config.toml
norm = "layernorm"
positions = "rope"
rope_base = 10000.0
qk_norm = false
init_std_o = 0.00776
init_std_down = 0.00388
init_out_by_depth = true
grad_clip = 2.0
final_lr_fraction = 0.05
doc_mask = true
Each number is 200 + 40 x the weight over its row's rms, rounded and kept within 0 to 999. Layers, rows and columns count from 0. The size before them is the row's rms in percent of the matrix's.

# layer 6 MLP up, 512x128, rms 0.144, rows 214-264, columns 0-63
103,188,205,262,198,201,185,204,244,147,154,235,144,162,180,148,213,218,181,185,240,215,268,225,232,117,256,304,223,171,175,183,154,205,165,269,174,213,173,291,255,249,233,151,290,178,197,221,99,202,180,200,207,257,203,156,235,131,193,204,257,246,186,195,199
097,158,187,187,190,176,156,181,212,298,195,181,223,184,271,156,165,206,142,237,144,293,175,203,186,181,228,246,137,163,170,216,174,216,193,219,178,220,220,260,257,192,120,259,117,227,250,230,241,209,284,153,240,150,129,222,213,147,186,234,279,164,224,185,183
107,212,142,194,221,181,193,215,200,176,230,152,163,202,163,154,289,187,230,201,217,254,257,210,160,187,235,195,208,238,184,223,168,188,189,274,255,242,167,191,205,190,176,207,182,152,181,272,246,185,217,162,200,204,191,225,102,270,234,296,200,208,228,185,156
100,129,255,190,237,303,170,212,212,221,203,185,185,163,215,114,190,185,182,184,304,252,163,216,127,168,160,212,261,219,201,233,263,146,202,144,153,181,154,216,219,201,231,268,224,160,160,206,153,173,168,195,136,254,201,247,161,270,174,244,199,203,172,232,243
095,217,215,204,240,202,213,159,174,233,168,236,261,177,176,200,134,175,215,210,274,230,181,215,265,181,146,185,322,145,297,256,189,235,186,156,161,207,112,187,227,197,240,153,145,215,152,254,184,174,272,212,218,220,146,172,99,176,157,220,242,132,152,219,250
101,170,255,237,153,214,223,197,237,192,171,195,224,247,232,192,220,122,206,210,218,162,236,167,213,226,174,220,159,332,207,159,279,132,245,213,174,132,163,213,176,205,172,191,191,200,162,170,164,161,197,184,187,188,190,214,124,227,222,179,173,207,139,184,140
102,263,172,201,208,166,209,213,138,247,166,204,208,182,327,234,191,203,186,170,260,199,184,213,299,216,253,261,165,245,256,191,229,159,212,142,152,174,197,220,197,164,213,140,214,174,174,174,183,146,188,227,166,156,177,142,204,308,177,186,267,236,174,131,244
107,183,179,266,182,307,196,278,185,269,245,223,231,259,161,142,204,202,177,210,222,129,192,220,192,292,234,235,204,225,127,214,231,148,202,190,175,216,203,227,172,233,215,164,124,198,252,231,126,200,213,195,211,197,139,165,130,239,108,178,226,192,219,242,212
089,192,174,268,183,193,147,161,171,237,219,207,172,186,202,261,264,188,218,210,191,208,187,187,174,131,235,153,200,261,143,217,181,190,121,234,233,124,167,126,214,223,133,152,177,180,190,253,211,279,191,208,241,201,213,148,197,217,261,228,193,166,195,339,215
092,260,260,177,221,241,136,221,192,119,223,177,254,266,144,191,186,231,209,185,223,152,157,235,225,184,216,204,260,166,127,198,137,242,138,253,188,188,227,199,219,261,245,153,183,210,205,191,176,197,241,235,164,170,250,238,189,238,109,205,226,147,205,206,151
093,175,188,188,167,153,201,172,192,268,168,186,261,240,220,185,190,115,218,234,191,118,230,174,274,212,168,148,186,261,180,176,267,178,201,125,128,203,238,249,196,209,182,149,173,268,201,204,192,190,231,217,166,229,198,136,117,247,182,233,194,141,238,296,262
108,244,153,174,186,247,226,244,256,170,177,196,220,236,218,163,214,181,237,225,212,189,176,259,150,200,199,264,165,215,205,221,190,202,202,187,198,223,266,270,215,179,281,216,164,129,226,165,253,200,214,205,255,163,161,314,231,212,196,186,198,211,242,193,155
082,209,221,207,201,195,194,294,228,235,249,236,223,199,170,215,265,145,176,181,258,206,200,178,201,228,209,190,200,233,184,243,188,186,205,166,153,157,242,166,208,184,135,178,193,168,148,195,169,284,282,241,235,183,204,112,179,147,228,191,145,212,170,231,181
099,143,199,149,164,191,162,167,231,200,145,145,263,215,172,254,199,183,211,261,196,190,249,142,184,136,211,170,215,243,221,188,143,201,186,212,156,188,234,221,243,176,295,173,152,139,194,187,168,178,172,191,209,110,237,220,182,246,193,212,230,286,175,184,164
095,196,157,207,194,188,136,208,208,216,260,158,207,162,134,255,238,224,235,183,200,172,157,275,229,183,151,268,239,213,189,185,200,166,245,168,216,248,306,172,151,253,136,158,180,203,152,216,132,199,223,200,184,167,237,195,214,265,235,230,247,228,243,167,216
097,106,280,187,277,192,214,211,226,199,185,213,211,184,132,217,202,130,192,174,192,204,208,191,163,226,193,232,190,154,280,184,179,204,181,218,206,293,176,158,159,174,267,67,261,285,208,187,182,215,270,276,170,197,220,162,238,285,115,211,161,213,219,210,190
098,228,247,229,218,269,175,216,126,170,191,267,299,255,238,152,185,173,177,138,160,256,169,161,232,179,160,201,194,203,217,195,242,149,268,173,183,199,198,182,169,199,150,190,187,247,220,155,221,188,182,228,188,179,243,199,143,192,169,210,200,158,208,320,255
102,198,163,292,220,136,233,252,146,233,201,232,269,195,239,221,191,205,181,227,203,209,240,244,151,160,228,214,237,288,213,214,203,166,127,228,120,260,135,170,175,235,267,183,128,157,152,148,213,269,224,150,171,223,191,209,224,159,194,215,155,206,196,229,186
101,196,185,299,271,223,133,148,184,238,182,214,297,187,134,216,160,194,173,177,209,173,246,237,250,238,196,256,209,202,203,176,198,156,248,158,176,234,243,180,252,195,275,207,216,159,242,206,295,250,160,199,122,122,212,170,156,249,137,174,211,162,199,218,215
082,197,191,156,204,177,269,235,242,198,226,203,191,246,193,176,168,154,148,197,241,160,257,232,227,166,260,218,142,160,142,157,187,228,218,176,200,222,138,163,177,162,249,173,166,221,179,228,207,227,210,178,286,110,181,196,202,192,224,179,200,174,158,181,184
117,162,109,164,256,270,206,174,180,216,222,154,213,169,175,147,190,229,239,198,254,214,251,269,204,290,269,205,141,231,184,164,247,170,204,214,162,224,224,132,142,188,224,220,179,133,210,246,128,172,157,245,244,245,106,183,220,246,111,209,172,239,252,173,184
093,139,168,260,224,224,163,134,198,216,171,184,232,188,173,226,159,161,136,200,259,221,288,182,212,163,248,155,138,268,232,240,166,208,192,207,255,255,171,184,210,274,299,170,191,179,243,138,222,164,224,227,233,237,197,148,197,191,102,217,228,243,229,167,184
099,256,156,202,224,183,296,244,173,183,162,194,152,193,242,221,176,227,272,200,205,223,212,231,208,255,149,125,158,229,225,153,282,198,180,256,227,249,153,272,205,163,107,181,157,250,193,257,208,252,221,198,183,158,245,160,183,242,182,268,145,220,234,234,208
111,162,218,178,216,179,192,186,242,193,213,223,181,208,180,214,155,206,198,241,202,264,200,285,276,176,309,217,225,241,234,149,214,195,179,156,209,246,207,156,272,267,184,245,207,162,143,215,142,194,208,173,187,109,243,209,200,226,157,234,154,325,206,211,223
108,214,224,252,210,220,152,155,215,219,171,178,255,173,164,210,246,220,236,283,220,177,195,233,266,206,211,159,187,207,268,148,216,137,168,194,170,241,128,176,151,205,220,265,127,196,203,178,142,190,235,191,183,198,151,203,252,197,252,206,268,160,226,197,195
113,205,119,211,219,213,232,167,191,235,98,276,147,228,210,184,139,165,208,147,265,164,166,225,191,283,212,267,203,250,261,202,183,102,153,130,173,160,254,248,181,201,185,242,232,178,220,186,195,236,158,161,178,238,225,162,215,261,166,208,213,156,203,275,256
105,216,240,181,208,183,180,226,220,135,72,296,223,164,188,158,175,137,216,133,132,96,289,162,235,203,166,192,266,201,265,157,205,216,221,133,184,256,243,204,231,228,127,142,217,114,233,165,192,150,183,231,210,231,207,169,193,223,197,200,254,242,161,201,192
090,254,169,219,256,171,211,197,179,205,188,191,281,104,130,231,200,241,177,224,199,152,258,168,221,242,179,188,114,191,208,244,187,174,246,186,197,177,175,235,146,209,256,209,150,209,136,203,160,183,177,244,221,92,200,142,205,271,168,233,158,239,280,193,204
107,203,154,222,220,215,203,230,253,198,237,217,172,202,210,123,241,217,190,246,306,209,150,243,118,198,142,237,186,257,191,208,205,153,179,175,209,211,153,233,165,187,195,253,165,153,195,203,223,143,178,157,248,180,211,229,315,217,220,123,256,175,235,147,200
103,231,251,212,250,192,183,149,196,195,148,159,231,125,210,165,217,197,237,193,118,184,160,224,216,198,236,237,217,175,240,240,178,154,218,200,197,217,191,225,277,238,189,149,238,156,215,204,173,191,206,188,202,271,135,275,106,257,197,200,154,132,186,148,187
099,252,244,209,253,200,207,157,215,253,154,221,175,236,189,225,220,159,263,199,191,200,238,202,113,237,169,251,240,137,153,232,177,214,174,181,207,190,170,192,172,198,199,195,204,161,169,208,150,152,226,294,236,178,146,207,238,235,173,143,239,251,253,163,229
094,203,250,197,204,176,183,207,197,211,198,196,279,263,100,204,258,159,192,218,243,130,152,217,282,159,178,198,165,252,179,151,213,171,220,232,165,182,160,236,232,226,183,258,171,210,164,149,158,160,279,193,202,228,185,194,197,161,156,188,178,254,220,267,215
107,189,173,195,139,226,176,175,218,164,196,139,184,166,188,264,223,192,218,207,252,243,261,258,215,252,238,211,238,237,170,189,193,154,155,177,219,181,142,209,183,215,231,230,133,168,242,180,230,211,196,190,202,242,284,158,269,194,247,186,144,229,223,129,183
101,239,210,268,141,181,239,227,258,224,207,181,157,281,173,185,198,197,206,227,165,203,206,242,194,221,178,117,174,256,200,212,135,149,190,196,176,271,208,150,153,180,155,134,216,241,255,192,154,205,205,216,217,249,209,183,260,197,183,183,131,149,150,191,216
089,226,243,206,245,132,180,234,202,192,184,225,184,224,191,163,252,174,170,236,233,263,225,240,169,283,207,185,166,213,145,185,134,196,204,223,126,140,171,211,179,162,163,189,283,110,277,225,177,205,219,234,258,213,121,188,195,193,264,229,182,269,162,196,170
107,226,159,193,219,223,172,230,218,165,170,244,155,257,229,194,278,174,148,228,224,218,119,256,178,214,179,209,171,236,272,214,181,145,137,232,156,254,199,245,222,202,197,101,154,272,187,210,194,255,149,140,253,241,187,149,176,171,152,219,291,218,200,206,203
098,205,234,123,211,199,190,263,151,159,187,162,185,183,182,192,169,250,192,212,213,181,222,182,162,219,241,186,266,219,192,205,118,226,214,176,230,142,160,241,241,225,151,210,135,251,157,165,195,204,121,223,168,129,214,134,256,160,242,229,227,249,221,200,197
094,237,155,225,236,209,190,167,124,184,210,192,192,132,206,275,113,206,169,223,253,188,153,124,167,187,196,223,175,174,195,202,239,180,202,143,185,200,229,233,220,253,200,209,233,237,179,127,144,164,240,178,204,155,217,237,169,149,204,137,250,310,197,203,200
095,220,157,247,206,245,169,176,231,221,213,186,164,229,254,215,216,206,216,182,266,202,178,215,177,119,227,198,282,167,173,218,219,102,210,183,174,145,160,184,210,236,185,202,169,153,211,204,271,221,216,275,250,241,272,169,223,200,214,130,227,180,201,212,258
112,307,238,186,219,160,175,209,185,200,231,244,195,170,143,234,243,210,204,225,176,201,195,189,176,199,196,215,157,244,233,132,256,181,227,230,204,86,186,205,161,184,96,116,186,160,192,176,226,169,251,203,141,283,185,225,179,170,136,200,159,238,150,285,156
097,224,213,156,112,230,231,130,186,162,236,199,230,196,194,193,183,114,175,178,242,219,125,167,198,148,188,129,138,225,175,222,225,185,215,185,198,177,208,228,210,120,199,137,166,264,225,271,248,245,180,178,149,166,223,171,182,262,277,224,209,188,257,240,264
100,228,259,213,229,163,235,222,243,203,114,198,213,286,242,227,146,260,142,152,204,171,163,237,170,200,172,179,213,194,247,186,236,193,232,187,170,272,240,236,134,183,159,184,179,151,231,123,215,162,161,193,214,189,223,190,194,169,235,160,125,204,189,175,208
084,221,184,183,196,198,184,154,270,176,195,211,194,162,165,175,132,209,256,209,215,282,220,248,159,175,249,158,233,188,264,173,160,197,251,218,236,217,192,173,249,190,195,140,190,224,89,201,232,166,204,168,200,229,146,245,237,211,231,126,233,210,217,214,209
094,200,117,289,228,190,196,240,189,266,248,260,165,223,233,216,268,199,141,202,307,214,248,169,216,167,232,205,233,108,192,227,228,145,194,147,213,209,177,207,177,168,156,203,276,210,217,163,166,161,194,294,218,236,229,178,173,193,197,214,144,166,268,276,244
097,246,289,201,180,245,221,225,189,242,203,244,188,267,215,187,275,189,221,172,269,155,172,177,154,229,255,212,157,279,187,218,174,168,142,160,195,141,256,176,190,250,215,218,163,215,240,209,188,210,256,137,214,158,189,180,219,244,186,193,156,230,190,145,197
096,171,210,209,195,169,156,216,174,192,183,210,254,194,94,153,222,276,206,182,229,280,123,251,180,213,187,207,275,211,170,137,227,225,159,209,226,119,175,230,238,246,279,225,212,209,152,241,198,163,209,180,163,208,228,202,187,155,108,243,138,173,165,154,151
098,203,227,290,95,171,257,204,188,199,178,146,211,200,249,203,289,148,211,139,278,215,226,166,215,156,177,172,250,274,193,147,138,167,172,221,134,237,236,218,216,204,195,209,201,161,235,238,201,225,265,184,185,167,248,234,135,158,127,224,287,272,159,191,166
100,227,166,267,188,222,236,234,207,222,262,178,182,189,195,211,162,202,259,230,197,172,187,189,212,224,249,142,187,162,203,242,212,144,276,217,174,199,209,159,229,210,160,202,195,174,167,243,221,152,104,208,224,195,224,167,235,149,280,175,205,211,242,198,127
095,154,227,233,192,238,150,184,235,246,209,272,150,197,240,191,200,243,212,199,152,197,182,232,191,154,202,183,262,165,235,236,274,202,186,206,154,233,192,201,194,217,155,118,126,256,202,210,257,182,186,228,271,266,163,262,152,195,159,236,265,215,185,146,234
109,182,202,204,153,147,165,194,247,156,239,154,185,248,133,246,232,171,219,206,198,239,178,184,157,229,216,195,330,132,158,249,264,267,198,232,104,210,192,232,139,200,182,201,132,221,130,219,165,140,210,206,131,294,183,197,197,189,162,131,212,182,188,237,155
100,217,145,165,230,251,136,189,177,189,179,238,197,210,236,185,178,201,167,129,249,211,230,201,209,250,219,175,332,200,252,182,190,214,240,203,198,208,189,251,212,171,125,236,194,162,205,176,155,267,234,218,304,211,293,225,242,266,192,157,180,193,240,208,248